{
  "num_key_value_heads": 2,
  "head_dim": 32,
  "qk_norm": true,
  "init_std_up": 0.0625,
  "optimizer": "ademamix",
  "beta1": 0.9,
  "schedule": "cos",
  "batch_tokens": [8192, 16384, 32768],
  "train_tokens": 122900000,
  "max_steps": 6610
}
Each number is 128 + 24 x the weight over its row's rms, rounded and kept within 0 to 255. Layers, rows and columns count from 0. The size above them is the row's rms in percent of the matrix's.

# layer 4 MLP gate, 128x64, rms 0.172, rows 46-62, columns 0-63
size [101  99 115 100 108 102 105  85 103  98  79  83  93 115 105 104  94]
[[141 141 115 157 140 148 151 104 117  98 124 124 123 114 152 126  79 161 140 125 131 124 133 148 138 122 145 141 139  83 158 160 106 132 128  77 180 109 144  91 117 130 115 141 139  98 127 124 125 143 108 161  75  90 113  70 139 113  95 143 142 107 173 136]
 [155 130 119 171 135 152 123 120 148 157 160 137 103 120 141  98 133  96 155 127 114 125  85 112 119  86 117 145 162 133 142 131 116 123 157 108 149 120 131 146 197 119  89 113  87 126 153 184 134 149 110 125 132 167 172 136 121 143 136 109 114 143  89 113]
 [122 128  94 133 167 146 142 127 122 112 135 134 125 118 170  90 140 130 140  63  94  94 123 112 119 110  85 154 179 105 108 116 142 136 129 121  97 116 164 138 128 127 102 135 124  84 149 154 145 142 109 121 128 141  98 148 159 154 127 155 137  64 123 154]
 [102 137  98 162 110 125 124  89 128 143 138 161 146 188 111 139 118 174 126 121 152 118 151 103 112 117  97 123 161 181 137  78  75 156 141 106 124 109 142 139 118 121 152 108 133 116 124 168 138 112 109 111 162 132 164 114 103 101 126 141 116 116  96 117]
 [143 141  99 170 156 117 131 156 131 168 128 148  64 161 134 116 136 158 150 102 138 115 108 150  93 150 174 180 137 127 136 154 103 157 106 107  91  99 180 148 120 143 101 109 132  90 127 134 133 107 117 116 132 107 139 104 126 142 130 126 144 147 115 103]
 [145 130 107 127 162 139 139 112 127 112 153 137 163 139  85 113 151 140 187 106 121 103  83 123 136 111 157 130 145 134  88 115 105 120 157 153 126  90 166 113 118 129 121 128 170 143  98 142 117 116 107 114 177 173 121 123 140 140 112 117  82 101  93 163]
 [108 160 135 143 162 155 139 138 113 133 149  98 165 134 104 136 144 111 140  94 134  91 112 152 117 101 158 135 131 132 148 112 118 142 124 151 130  79 153 163 128 118 154 169 134 107 146 161 132 132 101 148 171 165  90 100 130 184 100 168 163 114 128 126]
 [113 121 118 160 187 188 172  90 104 136 116 102 109 140 150 103  98 126 129 120 110 134 102 142 108 132 138 155 117 139 158 105 131 147  92 162 156 132 147 123 124 156 104 122 121 126  95 108 127 124 119 175 120 150 148 169 127 132 147 175 154 143  93 136]
 [169 109  90 151 171 161 146 138  93 120 127 133 148  74 114  75 111 133 173  98 132  98 119 152 118 123 113 107 130 164 138 118 121 157 105 127 139 100 111 164 117 123 159 153 120 122 135 130 147 164 130 138 119 123 101 152 160 181 105 141 140 106 122 107]
 [ 98 114 100 155 147 132 138 139 125 129 144 116 105 123 122 103 187 170 137 128 160 140 120 160 148 127 146 114 146 131 117  86  77 174 160 133 130 123 128 138 139 106 113 121 133 121 137 104 149 181 131 131 145 134  46 149 118 136  97 130 168 109 137 123]
 [125 112 129  92  98 103  92 159 143 153 127 134 154 114 117 132 127 125  96 123 104 165 105  84 125 126 140 132 153 148 154 104 123 146 118 119 164  70 131 106 151 118 148 107 162 108 143 105 145 138 116 177 118 101  92 167 113  94  84 111  99 126 138  94]
 [ 76 108 118 122 146 160 102  98 151 156 134 139 142  76 151 129  68  98 160 121 103 133 126 160 133 173 130 148 139  79 145 138 127 158 175 127 143 135 116 132 101 132 118 129 112 122  86 119 118 143 136 155 143 121 151 124 172 145 141 119 114 141 110 168]
 [108 162  70 141 114 142  99 116 107 185 146 128  87 152 129 104 144  58 111 140 137 142 112 157 105 121 131 127 164 137 136 159 118 134 125 161  85  92 131 118 118 137 132 135 159 154 171 138 138 132  99 146 137 111 141 148 142 162 129 150 115 105 130 151]
 [ 93 134 100 140 153 134 147 121 121 100 119 146 118 136 126 121 122 137 164 129 117 113 125 101  89  71 164 153 144 113 148 121  54 119 106  99 156 103 135  96 140 154 133 100 141 106 134 110 121 119 112 125 102 120 139 102 120 158  65 123  97  84 120 115]
 [115 142  75 141 144 145 131 153 138 127 122 125  50 109 154 122 117 167 143 117  94 120 113 184 118 148 110 173 124 105 117 110 110 112  85  96 152 113 135 102 125 127  99 142 121 139 136 114 108 135  88 131 118 113 123 114 161 142 131 135 121  68 110 115]
 [183 122  96 138 162 142 125 116 118 145 156 139  97  87 115 121 142 136 137 120 128 139 125 145 136 116 166 147 139 110 149  95 111  99 142 133 121 125 114 162 174  97 140 147 132 131  81 171 190 138 114 126 121 122  94 148 114 142 107 153  63 108 132 116]
 [111 110 110 124 164 166 131 129 115 107 161 133  93 102 113 148 106 101 139  84 129 125 113 192  76  96 124 126 170 121 131 108  88 102 154 135 105 108 145 130 135 115  97  98 114 119 116 113 143 173 158  96 150 102 138 154 114  96 116 119 132 146 112 144]]
# layer 4 MLP up, 128x64, rms 0.156, rows 46-61, columns 0-63
size [ 99  93 120  98 114  97 101  83 106  97  81  79  90 119 106 109]
[[114 156 140 122 146 125 117 112 154 118 160 111 124 129 124  98  65 128 118 116 137 115 152 129 122  92 202 130 137 134 165 146 141 145 163 147 119 101 146  99 123 119  92 123 113 137  86 139  73 107 138 184 157 102 130 154 141 106 152 124 119 138 110 131]
 [142 116  90 119 104 145 160 140 133 141 124  98 112 125 130 138 123 157 155 103 164 134  93 179 138 139 136 130 130 135 130  93  71 105 159 115 121 132 116 194  84 146 123 163 132 145  94 139 144 145 146 164 110  89 107 111 171 106 128 147 112 129 140 124]
 [157 150 125 113 156 117 135 155 133 102 132 113 164 137 115 129 145 136 144 101 139 122 168  94 145 145 175 137 148 107 158 103 133 127 139 127  95 146  91 118 146  97 132  91 151 160 123 120 174 134 154 202 130 106 157 105 109 144 110 124 104  91 156 149]
 [156 107 131 134 148 157 148 121 132 164  58 118 102 161 130  95 165 100 149  96 107 135 101 107 119  89 163 126 101 166 156 118 105 120 133  98 141 126  90 111 152 142 142 127 123 121 169 119 114 123 171 152 137 160 123 143 123 148 155 124 105 127  89 138]
 [164 136 156 140 125 159 128 102 104 125 129 145  89 186 116 119  93 103 143  91 121  89 153  93 111  94  97 154 131 164 106 132 173 129 163 101 147 117 126 122 114 109 163 117 155 145 150 147 109 138 152 132 137  82 123 135 113 104 122  99 105 147 162 135]
 [115  94 154 114 114 131 156 149 134 119 136 134 121 140 171  93  98 162 122 127 115 123 179 171 117 112 154 142 120 114 129 171  99 132 111  83 157 150 114 159 134 140 159 101 178 103 123 154 154 133 161  98 141 146 108 164 118 131 144 116 167 163 129 120]
 [138  89 135 130 114 134 159 125 170 147 142 132 153 130 174 141 132 103 163 119 166 102 166 119 192 131 163 118 112 116 140 132 187 122 110 138 122 107 108 141 112  96 148 131 145 142 127 139 136 127 114 120 108 137 138 183  99 110  94 128 133  76 120 157]
 [177 142 117  93 131 115 170 140 140 103  48 140 161  72 127 128 128 103 101 147 141  95 159 118 148 117 146 125 166 141 106 124 100 160 118 127 112 129 156 105 126 134 160 122 119 130 126 106 167 155 114 123 126 112 125 107  98 122 116 123  91 120 165 121]
 [123  83 168 140 117 135 112 133 157 151 150 131 163 101 103 118  84 118  91 123 127 157 103  87 119 102 120 147 158 141 165 126  96 153 143 121 125  84 155 103 131 152 137 110 134 143 159 119 101 137 125 122 107 148 138  97  85 154 120  98  70 124 117 107]
 [150 148 115 109 124 129  99 152 149 163 144 118 104  78 117  98 129 133 115 137 136 143 104 144 107 158 102  90 145  98 139 143 167 123 128  96 122 105  91  87 135 141  99 101 107 114 129 111 146 132  83  80 150 121  91 142 153 152 132 172 100 109  89 138]
 [148 121 138 151 143 140  97 141 121 141 154 123 102  93 151 123 128 169  85 139 141 168 139 138 182 110 159  93 117 131 142 152 104 125 158 113 106 107 135 121 131 109 143 101 118 144 138 117 132 157 166 108 131 128 120 144 108 115  53 104  66 141 146 143]
 [184 118 134 146 101  82 125 147 135  60 114 148 120 133 118 142 145 166  98 123 169 100 112 143 120 112 130 126 118 104 138 129 159 114 103 144 126 132 134  82 119  79 132 127 123 167 147 152 128 138 101 150 147 169 136 148  89 131 122  97 148 170 139 126]
 [136 165  78 145 106 135 117  95 124 147 148 156 106  85 104 115 151 151 137 173 115 133  98 114 136 117 119 115 145 157 117 136 119 106 123  71 105 141 106 111 137 101 135 108 160 131 114  99  96 133 115  98 141 136 100 134 125 182 114 100 180 119 167 139]
 [ 99 131 121 135 136 142 153 130 145  81 124 176 117 156 150 127 138 117 126 133  88  91 169 112 150  91 130 120 131 113 111 180 134 123 125 142 141 108 125 118 135 152 131 133 159 103 115  77  96 107  64 121 139 157 171 123  94 104 113  93 129 101 123 144]
 [144 170 121 136 188 103  91 142 105 143 175 113  94 128 124 124 117 142 163 133  82 128 139 104 101 134 125 158 140 114 129 140 176 113 140 113 111 151 145 112 131 151 151 140 173 137  99 149 124 157 151 116 156  95 124  89 147 159 137 143  78 128 134 130]
 [ 86 117 137 109 120 105 138 143 135 141 125 123 160 119 126 124 122 133 137  94 117 109 158 145 127 163 121 116 135  95 137 136 125 122 197 124  86 165 152  97 110 151  95 116 154 103 148 151 148  96 113 154 163 131 172 200 140  95 132 133 152 130 141 136]]
# layer 4 MLP down (transposed), 128x64, rms 0.133, rows 46-61, columns 0-63
size [ 90  89 118  93 104  98 101  85 107  95  80  80  93 122 105 106]
[[144 159 176 149 148 164 109 104 162 101 130 115 136 148 184 134 146 136 154 126 100 195 160 143 154 111 119 126  93 117 139 151 160 154 138 148 137 118 125 114 124 119  84 151 145 142 130 169 100 128 127 113 117 135 110 111 157 137 136  90 131 147 157  93]
 [105 115 163 192  80 112 126 137  91 122 164 155 138 136 175 122 144 150 125 138 123 183  99 166 150 120 135 154 138 117 142 113 107  56 126 116 126  98 124 155 128 136 114 133 132 161 146 140 121 136 114 152 141 146 117 132 127 127  73 125 113 134 139 121]
 [137 134  98  89 155 138  93 117 133 129 128  80 140 122 127 149 117 101 105 118 157 107 148  98 178 139 138  91 105 155 116 119 132 140 122 122 132 137 128 112 105 175 100 149 172  84 133 113  87 106  85 125 186 119 153 148 124 131 118 162 103 111 116 132]
 [115 154 144 177  92  98  97 146  77 123 143 157 139 127 129 121 157 138 133 135 126 140 121 152 147  99 120 155 110 155 118 149 156 117 100 156 135 146 150 119 154 100 154 139  83 149 128 126 152 141 148 146 116 128 167 151 101 120 150  99  81 181  95 105]
 [118 133 134 135 101 110  90 156 103 101 140 188 151 149 134 169 180 111 154 122 126 174 148 134 128  98  96 114 120 135  89 100 114  77 123 109 137  93 136 130 140 145 110 163 122 150 124 169 140 147 146 153 133 128 132 154 140 121 121 132  87 113 101  99]
 [147 123 121 154 111 108 175 127  76 107 138 138 110 118 146 114 105 105 155 141 165 119 130 119 141 151 122 129 126  96 119 158 118  81  83 113 151 107 137 171 123 101 158 142 138 117 130 119 120 131 129 140 142 115 125 150 162 131  66 202 133 160 117 122]
 [104 146 188 109 119 124 133 151 126 109 160 130 138 106 123 164 123 118 181 154 134 147 123 122 131 141 138 156 105 142 104 142 153 127 120 123 120 133 127 110 131  67 129 113 173 105 110 133 120 150 133 177 183 124 111 183 107 108 107 157 111 164 116 136]
 [153 127  74  90 128 108 108 201 124 157  88 150 122 114 117 125 155 105 124 110 128 107 120 106 160  97  80 105 130 157  92 112 105  81 128 145 146 121 150 118 151 124 149 131 136 112 127 134 128 114 128 125 133 163 131  96 132 100 104 111 115  87 160 117]
 [126 155  85 107 140 117 147 107 109 100 123 159 114 170 166 120 120  99 122 135 133  88 127 112 156 112 118 138 147 126 145 155 138 112 149 141 150 109  97 109 110 116  71 132 130 172  85 154 118 118 191 144 156 163 119 162 112 123  94 130 149 121 109 141]
 [ 84 116 134 133 123 135 126 129 103  80 133 163 118 143 138 136 101 136 120 121 159  99 134 139 115 121 149 122 181 118 137 134 102  55 114 130 118 166 177 175 105 111 156 140 133 133 188 142 122 125 126 143 121 137 141 169 123 111 107 137 105 113  91 141]
 [116 164 178 164 136 118  99 163  73 110 167 136 123 121 124 123 138 173  97 134  95 185 110 174 135 119 151 118 163  87 161 118 118 122 117 120 146 110 118 103 172 118 138 130  90 131 130  98 114 127  90 107 123 116 130 124 124 118 125 139 127 140 134 102]
 [147 139 111 226 131  99 120 117 138 106 119 204  97 150 114  99 137 117 139 119 151 121 127 119 149  91 119 128 138 136 128 134 140  98 133 153 117  81 152 120 111 137 125 123 120 137 127 151 135 112 110 122 122 151 119 160  83 115  85 109 143 108 144 131]
 [149  72 117 165 152 128 115 141 174 123 130 143 150 126 150 142 124 136 157 144 155 136 129 107 170 121 136 129  75 152 113 150 153  93 144 129 106 127 131 156 105 129 113 116 172 156 105 177 106 113 133 130 158 199 142 134 111 114 118 116 129 164 136 117]
 [136  96 145  71 153 159 147 152 128 146 145 106 106  96 122 137 125 135 120 137 136  83  96 109 138 132 170 120 119 130 109 140 119 135 123 138 137 113 172 161 126 121 177 156 173 111 149 131 134 142 112 116 158 119 134 135 117 152  92 191 127 164 168 155]
 [104 125 193 110  80 114 161 119 106  95 165 157 135 125 108 142 130 140 129 134 152 154 109 172 125 142 128 124 135 109 153 125 141 120  94  84 151  90 164 124 161 112 162 103  90 132 144 127 104 125 164 135 118 120 116 160 103 143  92 145 129 150 126 160]
 [135 119 134 229 131 114 160 121 120 163 113 167 110 112 165 115 117 129 131 141 128 162 139 129 163 150  89 123 149 115 124 161 119 175 108 116 147 116 128 136 141 146  78 105 128 130 132 132 160 129 133 101 109 129 131 119 166 110 117 145 171 132 123 110]]